{
  "num_attention_heads": 2,
  "intermediate_size": 448,
  "rope_theta": 10000.0,
  "qk_norm": false,
  "parallel_block": false,
  "init_std_qkv": 0.0395,
  "init_std_up": 0.0395,
  "init_std_down": 0.00503,
  "lr_mult_down": 0.7,
  "doc_mask": false,
  "max_steps": 6110
}
Each number is 50 + 12 x the weight over the matrix's rms, rounded and kept within 0 to 99. Layers, rows and columns count from 0.

# up: layer 6 MLP up, 448x160, rms 0.104, rows 399-412, columns 80-159
# down: layer 6 MLP down (transposed), 448x160, rms 0.0646, rows 399-411, columns 80-159
# gate: layer 6 MLP gate, 448x160, rms 0.105, rows 400-412, columns 80-159
up399:54 68 69 51 63 37 42 44 53 66 56 50 62 67 54 27 61 58 56 27 46 45 54 52 57 54 56 56 48 44 45 52 26 22 52 51 39 42 56 61 59 53 61 45 51 57 45 47 48 66 69 51 48 63 58 55 59 25 71 46 53 51 34 56 57 48 43 57 81 60 36 49 49 47 72 69 57 55 50 26
down399:57 68 60 35 61 40 54 60 53 39 45 78 71 41 23 38 49 62 61 32 39 29 59 55 52 52 62 48 70 69 33 48 70 41 40 45 61 71 71 48 70 37 50 52 30 52 39 69 45 50 54 60 49 36 59 38 42 54 69 34 30 32 59 57 55 53 58 52 46 54 51 42 33 55 54 35 51 43 54 47
gate400:70 49 37 49 66 48 29 62 75 35 54 43 51 60 56 40 51 34 58 44 56 58 49 36 48 44 39 56 53 58 44 58 37 51 75 67 44 61 33 53 35 43 43 40 44 70 70 50 68 65 46 62 51 44 55 56 59 62 37 49 49 33 72 58 45 76 49 74 31 64 55 56 39 51 41 40 31 57 55 63
up400:57 35 68 37 51 45 46 39 16 43 74 58 62 49 54 49 23 65 38 44 61 36 61 59 82 48 38 76 61 46 55 77 55 59 32 59 54 47 50 26 66 44 72 50 54 51 35 50 51 59 24 52 26 53 47 63 39 42 29 31 43 28 64 60 57 56 34 40 30 59 47 55 43 59 43 45 57 52 42 59
down400:46 43 35 50 42 66 40 51 60 44 41 46 42 60 58 50 63 53 28 43 46 54 52 35 47 43 66 55 18 56 49 62 53 43 21 65 47 46 48 50 20 49 57 52 36 39 42 45 56 29 30 40 49 68 33 51 45 56 56 50 50 29 53 45 48 35 55 37 83 46 41 58 36 52 46 48 59 43 52 47
gate401:47 42 48 58 45 58 37 43 59 36 44 77 56 38 43 27 32 51 28 44 45 46 63 27 52 33 61 58 44 54 56 55 48 50 59 56 52 42 59 35 56 51 62 50 49 61 59 68 68 77 64 53 20 69 71 47 46 88 73 60 44 46 61 60 44 56 58 60 57 58 38 47 70 63 50 37 54 65 42 40
up401:60 54 58 55 42 50 35 53 48 52 58 65 44 61 46 72 69 51 69 63 73 62 60 55 41 48 44 30 50 58 29 56 49 63 38 32 67 59 32 65 46 29 41 64 70 50 52 63 41 38 31 54 50 30 22 45 69 48 42 34 42 64 37 46 30 31 60 64 35 51 55 81 33 26 64 52 58 48 38 59
down401:48 56 17 53 51 53 46 61 58 46 63 33 47 56 49 56 49 72 49 55 23 39 59 71 43 72 46 50 43 36 44 35 51 62 64 77 54 58 39 42 59 46 54 38 48 52 50 48 27 41 37 57 54 49 57 51 42 57 46 53 35 65 45 49 31 48 56 45 46 37 47 50 66 53 47 52 46 54 41 31
gate402:46 50 78 63 80 59 42 75 40 65 61 45 56 57 50 49 21 57 38 42 52 30 60 35 38 36 60 49 54 49 51 45 51 37 51 35 43 59 42 47 50 54 56 47 68 68 44 49 57 46 48 58 57 31 41 55 46 61 37 55 38 50 32 59 60 58 41 38 48 33 54 39 64 68 59 44 52 45 51 52
up402:42 44 64 58 62 31 27 38 56 51 68 61 38 59 56 54 37 38 61 36 62 44 32 62 66 75 59 39 56 45 34 36 28 64 59 43 69 57 33 61 40 65 42 41 53 52 46 38 51 49 54 47 49 41 52 38 38 50 33 51 56 38 59 49 48 37 49 48 39 49 63 39 66 52 46 58 69 78 36 60
down402:50 38 53 37 57 32 25 62 63 69 39 54 36 60 41 55 54 58 37 41 77 19 42 53 50 45 60 30 34 49 60 64 49 49 39 65 36 58 45 42 26 38 55 51 74 56 40 55 45 48 57 51 55 58 58 46 37 49 55 45 38 61 28 64 41 51 47 59 53 58 56 37 37 65 26 56 49 28 60 55
gate403:46 55 32 59 55 76 61 51 49 42 12 39 37 45 41 45 84 62 38 74 40 47 55 60 42 31 58 36 50 46 65 50 40 58 40 42 36 63 52 56 60 49 51 47 56 54 41 46 17 45 62 59 46 44 29 46 41 73 47 44 62 52 59 51 35 57 48 39 46 33 67 53 58 35 59 61 30 47 58 53
up403:45 48 45 33 52 47 69 53 34 53 68 60 44 63 70 24 36 41 54 67 62 41 53 37 52 50 36 60 47 51 28 58 68 47 48 36 39 45 53 48 31 46 46 51 57 40 39 51 73 49 55 68 61 42 71 40 47 43 62 62 49 47 47 63 62 66 49 52 55 62 57 38 30 36 59 37 37 48 33 32
down403:40 69 50 47 33 55 50 54 56 57 48 31 54 56 47 45 34 60 47 57 50 46 40 51 60 59 43 58 73 55 62 39 49 59 44 33 43 59 62 32 55 52 27 35 62 39 40 64 59 43 64 35 63 70 47 50 43 57 24 30 53 21 54 54 75 58 42 67 57 73 46 57 34 39 38 50 51 46 54 44
gate404:49 45 21 41 49 54 58 72 63 71 47 55 44 39 51 61 37 43 37 33 50 45 66 15 48 28 59 56 52 55 49 72 38 68 42 33 65 67 56 45 59 48 42 46 43 38 40 56 45 72 38 53 27 44 53 53 52 52 58 43 47 54 57 62 69 44 57 51 41 58 66 57 66 46 48 23 47 52 57 36
up404:44 43 62 52 39 52 22 48 69 39 39 75 25 58 54 41 45 52 50 27 44 58 41 29 50 70 51 45 40 63 75 46 50 55 71 70 66 46 62 50 40 61 46 47 61 57 48 44 47 47 53 46 49 50 71 53 40 69 55 45 57 44 38 60 39 64 73 35 52 38 54 60 62 53 46 46 47 43 41 53
down404:36 68 51 44 45 56 57 58 56 52 47 66 53 22 48 39 33 55 41 63 60 48 61 52 37 49 67 69 33 47 42 49 57 33 57 32 35 47 59 53 59 46 54 84 42 38 34 57 40 41 37 46 64 45 51 71 48 37 54 31 55 54 58 50 41 42 41 39 42 61 64 55 64 41 63 59 47 36 58 34
gate405:31 46 43 58 47 45 54 36 36 68 45 69 39 39 67 53 44 64 36 43 60 43 45 44 71 62 46 45 52 50 77 41 16 60 27 45 64 46 39 71 54 64 66 52 76 36 60 62 59 52 66 66 63 62 42 30 45 35 48 49 40 72 69 65 71 46 35 41 51 46 47 30 47 47 70 37 55 60 54 60
up405:45 47 46 44 31 45 50 68 43 55 54 43 63 25 61 31 54 65 57 47 44 56 47 51 70 46 31 51 61 55 64 46 67 51 38 53 49 48 59 57 61 45 50 53 68 62 48 33 62 33 61 24 51 45 55 36 29 61 33 43 53 45 47 34 53 49 40 59 43 47 38 46 52 49 36 54 49 32 74 57
down405:60 65 66 54 54 62 40 35 37 53 46 58 44 51 45 27 57 51 38 64 55 60 70 51 66 54 36 61 47 42 66 37 17 27 62 51 62 70 64 61 39 49 50 63 65 58 36 45 63 33 58 40 44 38 60 38 66 48 50 57 55 51 48 41 39 35 49 46 45 56 59 47 53 49 37 61 68 43 55 39
gate406:48 52 53 65 42 36 43 26 42 61 36 58 44 37 74 58 39 28 40 43 62 47 65 57 46 52 44 77 51 56 40 60 62 47 52 62 54 31 30 36 36 62 47 60 60 35 55 60 42 48 49 53 43 46 50 67 60 61 40 46 49 35 46 47 54 45 25 81 58 52 49 50 37 50 47 72 45 43 52 40
up406:54 17 28 38 23 41 47 42 23 64 58 67 52 41 61 48 41 73 51 34 38 28 31 62 54 71 53 69 43 45 47 55 21 47 58 49 62 55 29 23 52 27 66 55 49 61 43 39 50 41 38 46 57 48 70 45 67 45 49 48 42 46 58 50 46 49 25 62 43 57 66 52 58 56 40 43 68 61 51 38
down406:74 66 50 57 71 46 43 47 74 32 65 41 37 77 34 51 39 51 29 44 61 70 55 40 44 49 37 45 37 53 16 47 63 54 55 80 64 55 81 58 49 59 41 29 61 41 65 34 58 46 60 47 69 60 54 60 51 51 55 53 54 64 45 54 47 64 48 38 50 41 43 47 31 50 57 64 47 39 56 77
gate407:58 46 45 38 63 47 57 31 37 57 65 82 54 44 48 74 51 73 42 45 47 55 60 47 61 29 51 58 39 39 47 54 44 37 52 29 53 70 46 81 43 57 69 72 54 57 50 50 43 54 57 42 55 47 73 36 57 71 63 36 57 48 59 53 48 52 46 55 63 62 54 51 48 50 14 53 59 41 60 49
up407:40 60 35 54 35 62 72 53 49 57 67 64 48 45 46 38 56 50 64 60 45 58 45 64 40 51 65 37 46 68 58 63 53 45 50 41 49 53 30 66 58 67 51 60 43 41 34 58 60 36 46 52 32 30 54 29 56 52 50 32 45 70 56 43 29 45 59 38 75 71 54 53 27 69 75 21 56 56 36 58
down407:45 36 60 69 43 32 52 40 43 40 58 60 74 49 54 49 43 35 52 44 45 44 62 46 47 59 55 66 53 65 60 60 40 16 32 56 52 59 62 43 45 53 49 63 57 51 53 60 51 30 57 50 36 43 45 35 69 24 67 37 65 65 49 60 46 47 50 62 52 59 57 72 40 45 42 45 65 26 42 24
gate408:44 61 72 48 68 47 58 36 47 50 52 51 53 43 65 38 70 58 32 45 64 58 44 33 68 46 33 35 52 57 62 42 48 48 41 60 44 41 51 63 39 64 49 40 49 42 20 52 30 70 80 62 65 51 47 34 50 39 51 53 58 49 42 51 37 63 49 60 56 58 44 41 61 65 32 32 52 49 36 34
up408:41 43 67 38 57 34 66 42 45 61 32 53 46 47 51 69 41 56 45 58 63 42 38 28 50 45 42 53 53 51 60 51 60 51 74 25 39 42 37 64 68 70 57 51 60 42 49 62 26 60 50 41 67 46 45 48 70 55 33 61 34 58 61 52 52 42 55 60 75 54 43 29 63 83 26 46 34 47 56 50
down408:69 62 50 35 47 75 50 71 38 46 40 41 36 30 69 51 59 40 44 54 63 33 47 49 51 51 53 74 44 36 54 52 41 25 66 47 61 31 59 52 63 46 58 82 40 50 69 75 46 51 39 53 65 52 33 39 54 70 44 57 43 43 56 39 49 51 68 44 41 46 64 47 43 69 29 39 67 59 56 71
gate409:39 51 53 51 53 51 39 53 41 51 52 50 66 53 31 65 66 34 41 45 52 46 55 48 47 66 60 48 58 52 49 30 31 31 31 68 57 35 72 44 59 38 54 48 49 33 29 56 46 45 59 52 48 44 55 49 52 58 48 40 64 43 49 73 29 34 45 49 60 71 44 50 63 71 23 32 60 60 58 53
up409:50 50 49 63 60 43 54 22 70 56 36 34 31 71 49 44 45 49 49 51 46 47 43 40 46 48 48 59 36 47 50 41 38 46 41 21 47 49 41 55 33 58 66 62 64 53 37 44 40 71 46 65 33 53 43 56 61 52 39 38 54 64 34 53 48 75 65 62 51 31 63 42 47 61 52 52 62 46 59 50
down409:64 55 53 72 62 66 54 73 45 33 43 53 54 55 71 49 59 50 56 31 82 58 50 30 48 43 45 45 56 49 71 39 24 30 52 50 59 70 44 35 51 46 41 45 62 49 32 77 71 48 45 55 63 55 52 52 64 54 44 86 60 49 50 38 56 49 50 65 57 40 40 50 49 47 75 54 49 53 49 50
gate410:41 44 40 59 35 68 53 28 47 33 46 41 37 31 58 48 47 38 50 62 70 50 45 59 61 47 40 63 49 50 64 43 53 26 44 61 43 61 55 36 44 40 53 39 49 38 60 48 44 47 66 31 76 40 50 37 64 47 52 58 65 36 61 61 54 45 39 38 51 65 48 38 52 76 54 48 38 70 54 51
up410:53 43 67 45 43 46 68 57 38 69 51 39 46 51 32 29 52 24 22 47 59 62 28 48 26 52 64 57 48 52 51 46 65 44 56 42 56 35 43 74 67 53 56 57 49 63 50 47 51 50 43 48 66 39 54 52 45 57 57 49 39 40 48 72 76 19 47 41 55 52 39 38 52 55 58 45 55 38 35 51
down410:63 31 50 49 43 60 50 52 68 49 53 29 63 31 66 36 28 44 47 48 37 24 67 49 50 53 54 51 42 38 40 55 61 38 58 48 34 40 65 47 64 53 61 46 46 60 49 41 68 26 42 38 44 53 36 59 54 51 56 60 51 41 56 58 60 35 35 43 57 55 78 42 51 36 47 54 45 65 54 57
gate411:56 43 55 23 67 58 53 53 46 44 52 73 63 40 51 67 46 47 42 43 59 46 36 46 35 52 49 45 53 39 38 55 70 66 41 28 62 52 54 82 65 49 38 25 55 58 58 45 45 49 50 47 50 55 51 46 63 51 40 42 56 60 55 39 30 53 23 45 52 59 53 50 52 20 59 68 48 74 82 55
up411:53 70 33 44 50 41 60 46 37 65 64 65 56 49 45 60 50 59 62 66 34 53 31 38 59 55 51 50 48 39 48 53 32 48 40 52 42 78 48 40 25 24 31 59 54 73 39 62 41 36 41 56 49 54 49 64 29 41 59 24 66 39 53 11 42 57 19 59 47 59 46 51 58 37 50 27 61 59 61 37
down411:38 77 27 52 43 58 47 65 63 67 39 58 39 32 45 44 42 55 56 65 55 74 49 39 46 44 46 47 43 55 33 56 51 43 51 65 57 42 46 52 47 56 69 42 36 46 45 46 66 41 44 56 71 68 52 49 63 57 44 53 45 54 51 44 50 47 58 35 35 43 57 62 33 31 56 44 33 35 66 61
gate412:48 43 35 42 54 27 51 70 37 52 32 23 56 38 28 78 59 54 55 63 41 44 48 40 55 59 50 50 53 58 65 60 55 54 69 53 69 49 49 66 56 52 40 48 66 65 54 33 41 20 64 40 78 49 59 37 50 48 37 37 54 54 52 81 52 66 56 54 32 65 34 25 39 52 49 39 47 62 56 49
up412:81 45 65 58 45 55 61 31 37 62 29 49 55 42 73 61 58 42 55 56 44 69 47 58 41 56 47 27 42 51 51 47 37 46 56 25 46 56 58 52 47 69 35 31 50 64 67 26 53 52 55 35 65 43 46 35 39 60 51 22 56 42 66 52 53 52 33 28 60 52 41 50 50 50 58 44 64 68 55 49